Weights of a small transformer language model: capped logits.
Each number is 500 + 50 x the weight over its row's rms, rounded and kept within 0 to 999. Layers, rows and columns count from 0. Numbers have three digits each. The size before them is the row's rms in percent of the matrix's.

# layer 5 attention value, 256x256, rms 0.278, rows 244-255, columns 0-127
107:431524469489467454447498509446531450428583499531492539523486435391496481536414536444502522495620539483505501436529459518575477515559483605529448538560442512491550580487511473514603493469578460547514518436499464566467483528489589536581516515521382527543518390457428581597518405544524507586434474479541466538483500470454466631536527557502558548494555553528489447523446487469537510469515
111:556507478494501525437513500459527511457488483426457455415517497479459548549456482590497484473480568427383525424494549490518426491465482467519527470402562446513505514473496508547499537558505485481458441526504560510434490535452418482547518463367503490521436510551479519521489523413620547464441508534496509496464521482492507611499417498503479402434456510537517529479566494457585416530521
108:507471498516516483473522450506527472521451511522608551542523472532481516534478523507464521583472645421494470564577509488485503545529507534520566534567442521545514472498452550541496570468492492469542457566584503440520581486554521526489556496443581483410554475504522566525537494486477476605460445480450433458479344551425487550528519488513422469486525509503574491492479540545572472522530
110:426479443499435447514473533446481458478517516487499463513491466468508473526490481606619449527424548545439431464538493476509524518476472468444544547502477477512549432522488475473516433484416493554441425484506536470510507525562666486524421512584526521517482479485483500454455485515518526460520475483440509480531593544411522409534498570515455407503536428628561465434494579445454604554514
111:556528558514441520490560483510539494369564437527434503518449525480556591500533491457582556512501524577511533574359443416361527500537417431523548508420485588356519568577410508447442492489514468450520579501602457501446518495532465505482471531565455547495505541457513402486520497512630413525480464511531434412522494536517522457466528590525431472466549474491497499450537488484487426533600
110:509471513517493505485461460518529506429516561534537520362454555508506431505461525459578483514510545519477499498542576497484572522535529530556460526392440510505426623438528536516618519442443438540508484590562429496457466543546562470471476477541545428584524532476545483395483454494488484538435468474400535448542429556492579590527455499520542494573493479416460560525479567530533476706341
106:408431467490417492594555453509529481465482526489582463458507578433565519519504490536440575524517504553465573497443503412540351534455511475586484504550523501580369525549595507461435510533461501482438559423530407460519498495555490503532472540513531513486547479479529541535531483469573540510522475540502481571500498469559535534411435439553496522538479541517511504490532502508520664607504
112:484490418478476444421490407555565431481496470516490526536566492547448580444563439541490376460561491436490450576505599493519517401529506565533419485499439487443504465564519467467530447467448442425567449525497470521521520463549494459580502584598458455519502538432536478483522484426455517352521601507503483601470427432537550554492520530505483458530431396464507477471493553397498419480471
112:502475531512436483571517480561559481428506470514568439412480443456513536432570479532392523510454506590486442496501445454473526512540469477495436480521501475540448539542480510496541414466417441508522462578444573432533477529454514546519479585502519459411558492535551411464424478548561506498549538512505423429560469535530549544538528430514481449518460444514559553601483445572493521498454
110:550453530481554445405465461483480514473460539464488468536525465498544539567524608423415531481413493413440485567477441515455472500481404559470526486502568440414506430551616542551447585542461555541405495536551457508597447528492511524473430462478493425575473590454440472532471611536499538610466512498404398457435431514546571502525512546506504503537449476413499546489508544616467543465623
114:532481468491502467504472421516490493594495465416448507489555443383568468410653516415625470552563451583490422531513536539491502512511480576450458444507481500393534493521485479496490509497550438475542572511550430539433496565594532476427540474506459440519608447496571547533421474556439533516513518472672550451519436440461436522461439586522437528489522405514526523496458577539527481545476
107:519485455518497541473494503500433486470413484501565510454491483428473468517522520442540465428466508541583601487544429503534492392507519396606406462425480507602540484515509391516567522516449491456549528439477467441477512492501584537500470560524527442457497614562453466569488439530476469485444516428432542427549487484479477530482403463451526523552408534449567500478460550521535549506548
# layer 5 attention output (transposed), 256x256, rms 0.235, rows 244-255, columns 0-127
113:378519477463514483458531506460526430425555550483478507547477438429445503561437531455492477499638562504523533424555453504543402491551484601544461520576450561480525544498503472514598512408588453518499509481540446513432458438489539522564497525524413528516514392438405576614464368539539518592480489458583497507507506492455451610564545514501521528462571526497490443553409527473537477512491
115:528514474531461531400516504535586541462495542440481447445562460502458522560453474577453494458502569452375549433480577497513480472482515475461549483434596463502506494506541536523491527607500456492444500524515549486473509542454433479514520471383504545472445477552461533516514537466598544491431514514539502532467531488507490567548492497556482420469420555532516542497590484482557406549502
109:503493549516547428499471469523475472503479500547601523574505445541489478526489518505478517574478618445511459539558477472456507560515516506584602497564496544504476482490438541574471571455474534499540432550553527453559611479618503508495549528465557519462560490498509557515520500493473490571458438504474463476481364519441502553516487484501420549482531493508596482530488516535597472497510
111:479478465458435481506543523444497444443483507472499499503499449444523500515506473597598465498429535536432415459516526480521542523465504466421541547469491450525532437538452465540506468498399441538449406508555537490540547520558678520541420517574558474499454438490495516441435467480537542415517453481465527520522566552392552431553472546541479459543552443606542488434477576452478623594498
114:507535554526468543519613490476577463413525452537434492488431564469605608503534506459577543545479527542544533558404453417392485495508462440521505475408492544381489590547426524515407497425555488489496578500599435478465528490526467505482468497531462564464512552445527407491500535517646405509480492529499418460519441540510533493481544540516445489463585470522489508448563481445534447559574
115:515512527500543467509409489483523480428512572530516472381434549472466464507446538443574465512496544535448518506516544482494609550593539506563461495413449511508438577423498532513585458430487454493530489575586458437505476549534573474467456448511573466597487520501528470410488454546470509526452430522458575437532495560490536606529507545382518462526473475443468581491450562498536480725359
108:406435497534392467542481435484492513425464499501573474446543561449579511513493488549469568529526506516449558497424497397550377561408514463599485489539523499544419513559594523495443505498499543491397534463549391448507548456553488494573505514521557516504555472482494546487508494521568578484510478526492403531519505443601489537400392438548483508489498527549496474484508445504541624591522
109:477497448498476387448489436577596501495481514529508501536510508532439587454587448522516393459549524413491434529496586429513544475508485516474441447512454506421501441592522451473498439459437449430581448552486504479526547449572488499567537552570442466519496528398557499470534477444436546363535581510536487615411422483557536542489555531448472457519434415425557456465518498401467410504464
116:548442521531437516558514406539551434464490506509548428434473428459458502431573470500407558502502514608484455483512443485499500488547452509512472516525493480539399546512482529487510447461370421481538469587478614415558461523483506559523516601522555444464561492548508402451438459571560542499509533505512420431522486516546563524519488443529476470488480452456535532563469472573506520455460
116:578492549500537490393447503462526474456462547441491451545511461520493521563489583449393537477419494444413455544470442493459459544485371561511498450518569488419514446544597542548429569548478568516417479531567466479580437494479518528436431462457492442592475603468423482530462560577556532622433489538439475411475432508584532503501468537489526489528487527403489519507517581623483551487607
115:514492477536492461531472468535510505592439489489424505484566393422523456411580496424625478505551463552473416563479534527465498551508484604464456423497499484367513497506479477498499516523562415528554606526521488509459486539611513483421559468485470426514607438530576527523412464579445513497496582497646565452513423434473392533487434582600447513511528454492503519479462591506523505551501
113:560462464485515470486480462552419455482510466489547542442477493453490477522520543398534450396495522520591611488535399454513457366523563422625430469400463537602502459510479391514556510534440496420556541442497494445503501492444552519494454571493506430474537597536498502521514453533501465479461557395451541445539515458472479539517397459514522535540388473486541497423506506503520516480549
# layer 5 MLP up, 768x256, rms 0.246, rows 0-42, columns 0-127
102:544491537443506478574591415454458473485426502560424498418482462449511561459488505427507478482451481505481502460495476559472559534492428482456466469441507404509475460487467449486485609515559502485608519474455470542556573495514475501510427541546470514464460599565475584541552418509477555527487440549481574468516535554545547411470507452526480488428524632551509512518504389490407499464468
099:529565545475432509484567525450451487472451469511447528439473425572548539585519403529545410523471421453587513562473472551342453463546574516495565529447506526433483508476458470476489480546532483497583488525497450479447459442351551429577447550496503441487466490537406580408494552540513534559508543431454521474490466511532437427546503599450450488439525461515572499565502559438521475529489
092:467536434470549505494519586521474530457457495515494567483474518469562471457614465520513483414525549540460523563547391420572543547537405589471455484484598527534476469522473430443458583509422453405522378629524597496537421559512496520483380510469493555521527549474467515516512454481530604515481547499546430524564450507497525447509503581580544467476568458499420540517411568552513372486544
108:504511462521393493434422489516459461558495516585472559571467542469516472491470428505517518445414529541518475439587493464424413500495420531486505412464419531475485505505454474525435569490394510533563591417556526495433508599554496459418543427414438450423479482460477518462463468424502576464521460407439425562494428488508528492505583527518479519472406495540495413510510496485402479548565
095:400452479468567509489479450584415583513517491570575490525500555443570494580512435596585513479459556482419568519536519499532467599529462477543495465451557436492505487484505468489619488512520441457570499549520490550507521553529537437519545494469512460404518457470565387531532478515468478545529504541509511528483469494486421481406474495530521483430399498483550523486599527539519590481487
095:439550572458498487417541540605443545457498561442487568500545427516538498595553497431428515452548511427527390451487399594422536336394498519547466418451541534495530469488544487432450533443516427474597466446510502494464499428516515441486555437524506483499524548541486488524565531519517410528516435411491425565380461527493450481486469436596551479592523473485424513523507585515499543537491
115:519490506494514438496581395473556503506510446522529496438500541526535478483542445525529462447423437493541446472446473510484455528490518609480508464565399493479533534600466454523427466458485516494501533515563475513414662543475530434550446545481469479471490492528530506444476525459499509531424444469577520483493479464581417488478554520551508478537515592447513422510549615515505515564512
094:614387457511506598500507571550460490607479480598431516500494592614444458442500533531468563531558485584465543443518400485404478433408523474482445413456404484508504486523462521542549436488361474532472506523485584494599549507519532543406468589466440518571575434466495550374432512480552506453371516534494483519407479450509540434540502545457469564500523465525552531502499536514578436499495
091:573597502502513590479542444459551445618539465377552492500538500430426517511544503428487556537406495575573555381510534480610502520468464489520409526555487472525557486580441475544578518468582489466507446547501436564425485576537487393552470437576484458399431529496472561475502584438463514472464446532535496483512442563591536480541502576471500553533462479475490586488437522507521499500475
098:567519513409592519474520480423409541484520557474501520316517496514478606453558452526397444501536535511511502481555464514438566485485408532449513493484504538547492580519415460468481560488422415473526485488507483491468556488531470438525504450479457492456435526548493486537529496470515512548449478482467498447500484502573473478519491494576422480454650548469544452509461457386523609558476
095:553539549540396476502484517466547496631455536434536653518439481524483480530429449534552490476559476473449545465514542507464509489482478530502531488442555431430543457539500511441437485478518551589495469459518523458461492576559552468489443518474414501432534516498462557540435468438522449576621476582509392428508431356475519571528576490565582487404497559487520527510414524558533427486410
100:448472611506449475558510433561485439441560530467547471500445500498520520478464516517449532583486554487542518495557528469462520508485563493469486555515623455451451444600506520537380496469515468491465517536367522491483491527552446496502521475468513557487445418555502434558503634418534538582535447510501501541569438476459517543485469511526533531526483515509529515575408409529491430540507
103:475472498402418464489544482445477548503489551474613578538516463500508549565519489604523559572496582492561549514448561570523490441455445535478453511480407472515539534405449503478541553447513545552465456439525533492560574526539477514537526460555519427444616414441454460454538455518519483428598490535554520486537523551500570558424536526520420575459561542436561552472556518554597517407399
098:509461521495515529441597470527432610533589603414535503418434602457487574490548507514544447499468582529411528515547516463561527453409492471491469398416491514528470577547472481518512489516416519492492473405520550529445560501477502436622536451501517504470545711465511583500440494480503549470497476571521458557440471540500519513469611505538568483491471452492559518516456545505555489501504
087:543539552416481520529551462524550477528566532468468563425531551469450422382491437517424505530482524552515468496502505485515518491469547508520463523543554437511489523491509502564523544555531514435522524526558431534533459468387424540541559380607574421461558431450426560582502539523521439421493508433519375562499474563510563467477548433519573513508535551540456466575507556511567583513452
106:493544541517453560575485488475505466454421523524574556447501459471599466519554333489497474495497529485478423417449435527500506450517503534498569455505572472419446553537533514457490530480495483420448614505484446517575490417525505493552541486478571531434439519456504465501494519461494494603474528547375499463478492577547406466481529547563483498481522551460460516443550529493509541451539
084:598472522519523454444597499518499535553366466473505513389405547471484503474523426519479525479551515464572459447483486606495459437565466472495509566514444426442431542484512568490561449473395382505493508529536522579457580585508493413575501523463539435538489493404537447456478482519608473510467432493519459443456390502440459520510414477461515482412484478545487580538510522486456535432492
101:569555517519431536513385445463490512572499465499476476484549466564499520441555408577403458516531580566515489477583531555516531558480458607548511542462571551513502467511547419485529491496489444556521503490571511550592531539441492507502522545555380509484503501495455499540528603531508593505439509513519571478562506537563498524576480579554552592592578508497573447587414459530469400542389
098:508455589402511537443500471533489445572565504476545471489490464475469475528472495468506534369476567571468494433425492490539519360439539464502452535447467549568438465532514543494372451483544542519521442465484482587489479543615497393590409397519503587448495388530457471488444423550560473487499440529507456462469442461527530408493491547521531458446534450444461589495578433512486493531441
079:509423448492556475499442494503539563561580513539495494469508617508542496478529474453554591520572462593511560446464509555496581579554529516470528434482475498513553502446523542461448529529483450431488462458582538466495555378516549495479543515541469505502499547450576574467407492489531408381552410539393454441459557504466576425506467524490488506460483446461543507451509540443548404520568
100:508513560490514450584454489448439492470616488361524444493494489456538530468554438418568465530498469436527453508610443491544488518501500437502467509543441458547422484416519547492425553499481542530410459439429400545548461552453535443499475486353427478456439456484509541500397539503470529424493485504597478514489521514587491492482464515518497548543399462509493578476425540428576501579538
108:497501494608586521541475465461555575489487482485427517498550632449446556499493493487477459563472595459491500487449495516571529482531487488465464500515604475491496556553557451573516449454483484521514482471512550527552520482462532521454553521578524611380446565524568496562549498490524555477538526443423592489516504533479470433495480437563506480473424513512531578450521446420471605541532
099:568502540622382496456490443440388487470505483561405495545411487531439515431561454421468469539606513320515388579573501514474565472503477484463592509520505394524545486541562530522558480521597465514503411406506425445454497439547485519446564465554467474423472543595566451526498557491526544515581494560489441540504474535542388551512569563559487522539570448528538538502496397555421477461477
109:488444452446548467505508578415554453494448558482512524460527510417481505445511491443473518498506536462536455542424560476526504377548554493421562540461516571418481480493485560557519601493621484450437539517503560475432470478493498523477552531557566533491425525411692492605518456530549453504531499516543374500503515593464546481446532527543489591541494479435452463457445461542444460411512
106:522531545488556569502571576504468572500482612538542429558452476479595390486487645511521422541434484489511463478447503395449396394522479382370568598561504459497565501407533443453480486487517447584511572532455488401508476472490460544442533529474493562548551521507437462535557444490506474583504503509508512487460539500670555528461506462524480506507484475547439456500587481532612493486439
093:477455469547524489577503513475519503608521482419491511515514486517396518530476482399512502486518426500546490569490464560519482482480501562571527573569571429499496579463498581511449589481441500460461514541407493500566543475405573517499489525531524550508384431469594474504450495450408470485452467531494549478503470449413520498515444497536554504535546547484532462562568483479549391520582
105:479455436419507591544509484527380557540493437467497442546509388474534514464456444533435430522571516451484540540587508401542483456386498535462489546533538519517515490543527441500556543479460550431549497548525539503481500460432563530593569467461542538453499465451552507397497382481571441522480423514509492506538492500520460525525499518506590449541437562350545496557511527555556483477468
099:515537478423452593458551476475517518491538477449537473505548561447516526508503489495511484475417505579411525562616557440472609522521439458510514426454565450419511562457399426478529590436522472489430478546511507489516567400495486574483553517665540520466491455539446500439521495512539494543516582533451520458511457597443491488455435542555420427496571511462510509503451553519504481545553
095:517586422376439530461479485543482392564526408433501526551478566577538461516510520534531496442472533449612434443473539482471413470510496507618521557535438483570500494549424513476471513476498488497495533522544433456477444526437511532565604560506487487459466515430500448434476552575505471495447547464530453535441511506503566433483489471466401472424553537521496497428460460561519578432450
099:532459513528523587415618481434416498557456533537496480484441477550525526584587552574430511464528452538504442518534571531494549490505481469443467547497535459495449458563519404592486613496448469539531432472523531522510458494533418529504436396469467405485497532559446464376439474523472497456569443400546432558536620460560570482477450514474526492548541427389578518540437457491583463518533
090:498448400509504556557552441447408507546574528512486442454464589454566469582493476486475514576466463581523543509566516548535521447553523544480392450482490461519513462405536474550551537468466454507549461534527492504531458493533514494459480529455471462574586519478594522507638474528498425577484527412570480483567454474514550540479384341495524455652513448530498550530439433489495554425530
101:543446448514516559511550541470455573534543535452548550501422551482495437593562552578483448472518559455489519526521425441506557496446520538538488474523542569394450555512480517467442416449510549526481458518562470461429590551462480587498489566481529501533491482568539492465567455586543419573508572542439428511500458612511511450589500547568504532474428483470459444500537574584513449546518
096:461495481528558476477508547488432466502545422606494552473482464598601555482529447538507538527517512426491405496504461441557508481550482435548422491453497437509529499557472492450431417487476415552483524544446479521459399420610396506503556543381425472494506446409501529534522405512515407476533592442533484509498409500503469461519463471586515553432463547551436544422553508533537509436462
102:488504526470538498553518605540419535561565424346527577445463464457528576440566404554522557474562556524385438492503525465457527510492476359489467438510493513409558568556515500552470468425445467441458513444555571469534549436523485475529510486386534484467448591525523497468551476479510431407510481518504515471462563493595549605540550575474538487573433489447573524547462502500481495409524
087:520476463498565469461575520421512504500503542585535648498606494401534467586542505510504536447578500461506574507447468570435541449464564476451463459489520474521562460623502459492586548541513495527489470445521518490540387507479460545471434570435576457489510520547521470509466599456618496491422507545499420547465564579415579444402484481522537457456473458480492579491497522408431464517479
090:522486479518523491591533462506531483519544499481452539491503592473542497523432519514531437522509559494587562540545484479534469466518542492586333492455544384503537562566582479530524473520527533455528503482434548560519527493450416516409522491549522452498464495526456503415534549343521533599481426609417436533579510553408550445475544444564534431500484404526547597541502461399537534590630
092:452499460592624456497553528460483485474493518570500541561441467509448533486503473521481496512586501425461503519487427510452507509549548530523456478474521529516414511459561489471542562490442485532476538496534501402574527520445581495485463475536493524530512544516548571572592532391441501443447513537538490516418590460484494549444535407557462569491484524494531506541494524601496438629490
104:493554482506514513492539493533519544513393572513474518450496472472536439511545424502464527468495473456484533500494508434564545391434565484492535505434523529408500525405467489521579449520442514522427497498529454537603460420542527481438618450538553516545532540600469518554482572384501499456447461426472473503469522533551481524501386600521507498430491437490484481541611578558558620552519
107:510459451600561499414520552528580511443472555401540561506454484508462370497505447494385550481420569564383568486493490498473534493608493443467548519511551490506423489467426454423507518567589483467489417567477475558562591458499467407478498530554451497424444441425452443462523437468463473494461542496515537492491584568519488510533473437588511500420509493522520493461455586463438505524544
092:499559543464524597493466586468448485421577510552520463494531481458480558523537676499489505503473572502393440403477462519574536463470606506400493511446428485488452485441562456500544604450538505603484549538566537442435490502498547502529518629401488522465464479499517513550549489385446548570458533520516511533513470612464523546497489444591458511450432499492538497515506426433435481514499
097:530525534492445568444539482550490432497532496549492486534603524534527542513460443461553436516422468584544515483499405507548476498513500538518501457466441527500514506446519476544522492490535409466435496512569541474531423579515538511505493602489496430516479629475501566426522488508585499472449506456499474491502481463527605520529484456547480562499474494595577459466412483546566495487522
102:512530479366547460555505457490615507500433557530441523535489476518486514536408607519541447416463395518513486434528521572487512511594623572572462523409612520507628513469438572519482450500562363450465554423442478524558496446562535468452549540462487477532513493434486475497540505478472535513480528503519564379559486542530369432592456531497557427486496452492527467508600544476552549481536
095:536553526487505531507550501434456573639556444510422483427471610497458416465577507533496560418528433516454488505511467462479499528556494478548551532501466450470533514472498511482545460541605491477423560509417561458522541513491480470496531462519481498515543438531469441475590522538579489521491448491488542515454535477441498452517551522459461524454491547491582438491422558535474499397393
# layer 5 MLP down (transposed), 768x256, rms 0.145, rows 0-41, columns 0-127
103:508490476514432449464513481527550590573503539423478453554494480407447481503427522469533466471403481542520586545536426461514532414426462515499538510474457444501373490483490430495448557522513467590608509435474389586561438474580558547495412587485462525491499567573533475513509501477438548542463492420487498529443546512503586547489525476454593475563558537577478551516508452612494471467503
102:482577499399486529602409478413459537534557444549407549544458413459527491516504461519482433486511383482604498460346546561437512478487567509484534539547516536583518473489456552534496456485525486464496511476450444482582464462503585436504490559567550501550509421460486558428571560457451538459461534528429550510502597524448478377515529480457512487562483435583545465632396556547481457475528
096:629455444597466478473528535456483574442588530518461502436485576470454527536464416539535492515480564496585509454524512525538410447572445566545563422563424566511515491557501464454491377475452593509487445508465563562543534533557576520525519539435549525475521546558553441533469448559531634539460446491561540468444491555447484461472514513491483485536547512501492472484515448519536530420534
101:572530513512469467511586516575507502508503442490471458543554494484461468440465469604509503440461433443558454469508471465491515540526442465541523469603494526520493445471596454454556549447552464496503451546479515474410430451463474538520540467506518427446480507454490455463535463556562436547506568486478494480498436559418440487505489463558479557470537540569465424490558505443423482537435
100:411484492453513539529495577496557504489475460490503533472478432509501471460598475494508485500496477510452564515471477442592458468518537419525557403465561496467518423469424537543516414526475547552500528465555527514406508455462548483526575460422464500490579521507471451547462390532433489525472555561533504362590437471531444490571495524482486421571537435462554527514606464417439471537528
097:461475427531473470396504440500495552568485530468440471447510457435522409528479549523498487473509454512561452480566452402404443542478484598564473516473567470490430461439444465451625467492471595424579544469507556467542502527450535443484524466500548530556444463526503534443578483579482443467552486477532453488471522565466501451484499420410540490489541504414475503561505563468513519452487
110:403402453473484478533578531497552578444431584416548475379519486627545567550517406454481530541435511521496506446569512580505478528468485494565294524519432469416425457512509394511551440513578467487504411442526508426504442496461537506527533507527503550455487472489544472557451471381472531597469498442443546534475519575533502493513484590529423440492468481572518521438448522499559510604529
097:446584446467436425594505528483459456441502440505490561589564566430465441509503436565500470403525468505582472502589471451495561511441496542449498489440541494540551492547509483475499470533486464531521441520528396500521516403494470522495471540448556460473519490480423572554579455504523396507442485546393482448514484439483527478479486473484435466544625545430471429587533470418480364490531
091:436516581452495480487425547541426427507489449573495541506502448466541502443476478470448503411508491483543606560491618517545490439584495543521386625497452498530445456562578514473447537438536575448480600598555524500467431381409459543502463498479531534452486499529540480486490521496409438522510560437508468557499557484452557496523497496384525549491408386517477485499557457498425495514513
100:447543493496390449460533511543460448409542522530500428468414533582465494399428472441496579364466461564457483485483509568486584503553549534524510466502504516479543566490511461441439552518495452533534455512589517483574546413583490493427537533440476487414492446541464528528551550530486535491371444553492521504515515532599546406512488454518469437446617560435441466514482526403544520503497
092:565560434543475435489576486515512589569415539557542446561554478540425504489479468480484462494436508470477450442541512424490485506546583548538437500486466476515539483565509538453490437417513576395476547433524321461535557500468568420479493434467580529506451498519522562505413449493543475523418456532525536515497509592493515441489466461414547522487450519470447455484383458424475519534504
098:535514555425584547511549505495458597532604445466422524486510449491438569514500482478437513541389450579427486600456462482479488512538523420425476494469485505501466489457494568474499420447519566494570543465448486465625471482579443518567534400521557462398550475547466447555570509475514541505529561524490443481456585481464516447529568537447430458426567490447550518493499512467490513501477
103:466515511532537637558463442499645597539510569519462481503519452572455553490538484511470569573430534482428537520492543482525521466503485391509570490484426504559534422452516471399441444510471603503498452486517576493517451483521456488427408547575442455522453537514512546531529495442457582588525456513454527555472522377528504478457525558504497519409438482519485457470450565436521491537480
107:486529459513546494481530476606509425475475430584474485517561510550537539539515530507490577536502456492424421541449538450539485490420490486469536542454497468601393520539493537451530515506471532509616521494547498458417489545404439449607507476454494433473482587479575540477425416533507494455515376609503524385557447540443496535520505471480579481442474540422504506518517506428412502456482
097:503559471444467589515524549502581540487468446494649396505469511446514477527604525555442417444477553513545555473458469514457468434475532490537525487487556421563536553460461519525533503479540461501561436537508509395491447530477475479524465445572534507381474571505483472475479473479532492413541542591533515421433550586462511543425537420481445437455566485555529518477475529478605562479491
104:499477560487550592525474515438531584552519443530477538418534484459482513471441548450540527502439455414565487461537524498444585603520555514542480479479477546487510433583441540548508494432478452517397555454464358472548471362430513534497567509499557479489460461462578473595554457420498474488518503560604443439555470580535559492513502437461515382517445505548529461542458560566614602487420
087:478561584442505545577420566546618472471518446501515585561420440517490432568478520487533504468518548476491531463480410468422559524552522586500513468551543520472543450497580510477521555454515570447563473523506531503552382489493523455434462452513552503507412492507560475371558445493460535495474512531493553492512570449557472493436561418432507601559525502561564432544538411534508496543490
104:546550447462562496488525465534493491512512464401485552599466453419511458507462476445506445514449492494493485533480520434535543558446525427496543554484464436492455468470490556579477480333500520435483556529528489534537586552624475448470479397539464525453429508501509440484481515571485506493424410537597523486557568398519465470503468449487401531502576507546542514487523542434536496515467
095:566557509485405620523539407493581481480539634489486507485621511530446472530473493546552665484529441382539483485526468479496521503544436484531518447514543482526501552478574433462513639540450550458542470452501562557509556488512464438525510551551441473555581476525518391593411478476487488437419471442470441457545490498516512510536576517326449480548510535525559528400443529545500609445445
085:557493501580458458511535649546425580463490493504486519555464510561507419472447584476515530560506472591479567460566464503487468443485465495425462518534502576529510496493462453432609539470551563501546474472542544460438542373544445480530467519428462534468533500516522607542530438473541474460505429618408459520464460430498500466417498515410409538477537510534494444511539538502473373538649
101:525582468511466440566523459490452482413559403500555483528540478588571456460436495512537527424449540524516475483499460489443504515519470409493584533581469477479483458451440469456436407586486480529499591536406462542485513520479529488470432507487456500535474520555534493514623597486543543472480563577516563580490448496460479445512446501472428525465458436540499473568459508505439498590437
106:493454419408561521438466559450501444492464517479540548572498515589573459540527455375519498510479480479484523503473510487494525406549451611576429542471437469462528459441442487477521538525500488468532451432499517480524546551577422509533498509537564559574524482510499513521491465504428544541385538499457504548524459572547471527439500604507548548473489381491524475428472496477500515472488
098:472519504534524574567545500486511440588513459520549460463462459492510477402441485474452532488461393534411524494423527495531504451548487511545547455526524491548572452504426491553415431468494568491521466384524523519486563431553384591477532530496518491484516594447479500429436387571506599440500578520575457511484516545427494427492524413527484545501481533461556515463479448482484476517548
102:384559492529524629497560549512509555472585473523582507552563530481477484423485471492459465452483532489433420487480461553451589547549552540474461420473485558528415523418553490461429523468501503518560440507463481440496411571570548548413530512527589435343436488452521569414434405543457493448525427509475432524495496504555520502600470484526458484439422501476563491513472522456464449577561
108:551448483612566605504460509476568549511607534399467436543463451502497500482557480474460454386547507623482585497460439486527473463547530439390540383505513527511514580420476466506478483522535520503495426439519448448468548534544450490489450529514462485455511403517512483532536518583547500422538461399585465444443539503539444493523471461480517421523525509584530448461408523384544450477444
097:484459587509508567641492452581535439451511368511500559478455466496467521513434520492518443467467496587520481484498383549635473524468518409519696449504473487563543486562499569571570489438473507508435541478509468491471494504458507430580495542513428543513493472476514458400527451651538499469481504608511417547485561439493401477510488516540474508447491452505441429511534450464446510535480
105:431495561420627462460500434402494586538484552576472443468511470534490576565460423587495474470460514494493438501613501433492546577510454557514568435493495534576417425462533498548453488436545550518499573490515500438444532506524499559495464532541532538538590516503503538522558443532426506559499477440456479479508545529452415550437573481576549445507477435451550414516494497514524424447538
108:410559456468513417515517555535559498469524465584547490561486421500552493579416480514548578475556462548596541436433465484479547540489465502410481552521540439532525489499584509505494491467540583541452596537454408480460480460444490439538572480435497393460514508551438486423547479580541542518453562586433525394547508503498434580403501539514436462496391484528469505605476585550427534520546
096:488493517480442539508517415439490514434431433407522459590482516510528473571574364489482474495461550487593455500503504577528514464598479542540522528542458468445511422484450573548556500422536494502478458507497448392451619523486559519456420441488540480456438422522505453413507563575515543446417473589470488491534469502525501505525472558402488527510516444566576448539481491524544425455516
100:494481486470484481510515617520444438592471538497486563531539529451544491566492514461473419431583470609516482454568515504468486509593455494497482542523517503430528400531525564620504470478513557539463520401479460491504441520480505508507561463454551460533544470516537526451559480436467561382508542521460440488538563525452529500508507536581491532504461534471477456473448509495509441513413
091:491514392545476461519550507501560534441554493431569470506467515592542583551484592540494551468500532507496388455494456544498491496530540473492516470464510505561540466449481485589432542428448483523436568504498612549450468486500451582354477543483480479461507514376510559551566510482521512491506463494547581550613383471492449483569491400510473543527524494453457431516500580554418612564527
104:522597514419480440555477528634468445453491561567473633500504436479477493468499572507481417450523463452393519515523386464414526646524514519505470537453502456533527483479518497465460412443475538584469579457469559585429468520500527528519492463499470485519445537514523486480567541461446470400489454511625524447547543471522551447490480509535601478462492502424538486425471539512571531533540
098:532470403473496592397542522495458443490371433569481598402557490536491551526532452564481492523513482443510418526441450566515494485532585515469397638442540477469578504496424501487451494428474453488454539434535423423485408563554466446439484497517409504555452506508468456472484414582516412508495597465507527463508525470561415468496456496423458511536605499492508448510563540519432497461496
093:414488482559516475475556451530433555447482605539532532393528434454540606448566464542496499538512519486475483417407545499573557429542578472439481425514455465479488439488580520529481552520499583620501511487469509500466576509482440443502484462548531473529477497619566594489508355448574421476572512423460544454537649445590610525552511484471567514507479501470611494546485519505482413539489
096:489506402599562498439526437514536408579634487425548427552546569470422519547492498554582504444473471604477558558542427537538488552477445514444487470559447575581493489487493530457581556485457477471517474524534479626479397557466585436432514567463424501536463447492443479472466553452548430426560444408511469473564490485527545561502419478477505449433509463498522550528535499482534510415495
087:428558488510549550470468553573536554491422441476488497456505453529497517479529416433569493548434600537353477473441550486501551522542493479521549472515501520500534489545419554508504574514563552525488461442537521410447485569475443534492477492548449544469489490457473423540479543567501478480485520422537590460530490448534519482509443459411450574443455558426481475445524494450508583434421
094:573390504547470588417443502571579414493523470512504532449539406428635529506434511501440432515402543498463544484521432536500574486516508573513469448386519497538440519444530385491571510560546444575438501572531564586543536498467446493452540511503484494432494506584493565452463494493454520434459570579500511487490548545491522433413449558424485448491549483485527496447413474465508488421495
098:445560581383542459461521521481547453489479488433605460455422593538467565570526520449501387486458517469519527508446453587525462441487595524518439507546464513457551473492465562530610464485551524540439507491517514470559473475430576491418468502561376524495489571575525457473440480495584580498464500486529522514557508554462533474459518491383498469558579521433550476495497536594477540444469
105:559448540442423528511502574541472503533519434524386517521467486606506470607479513495501510535474515489493509438515546547495521461532499500483584519481512480520538488510555439522527436566480602425537555438460518519545491535554556573534461410539484492516437424546474555432552556472387585500419517491539410519477540343504545519442517456516474503483454523545549506482468469485521469541520
093:480415453510481465515531476523641487430439417499498431510456459513530567515447532410464442436522480529496581401502540481534564513471520477482566485490478509480522569505429500468529505494496533516481506536586451477523561552508419541469478596604414510544406465515497455497581481460516531428505445409451563454489486479498448430544510485422527412459458557534541562388456480591499559504500
095:501437441464491521525481574507599424424416469469444398436500526516432476573554576544514499512491522470493514545527519514471486538551574519523432440480488625510597535438463418559510516500490514545456529473499446470472468461531469567472472498528510465475510431517509591565466566488469540510511499505473434518486466514413583441569483443563438510400451474486413511465528555410504505577558
096:474368525565526505483434442595475484513444477414556455462477529634526509440538437495462455533435499549416543479591551499465484502524466459480504495508553443443517505511510472513476483452615575407544540559504451497378447472473538535556443521572556459537461438571556546426548458525454502635536463526537509434449565503482475517513438475433448449443450502420498496489429478599492595581514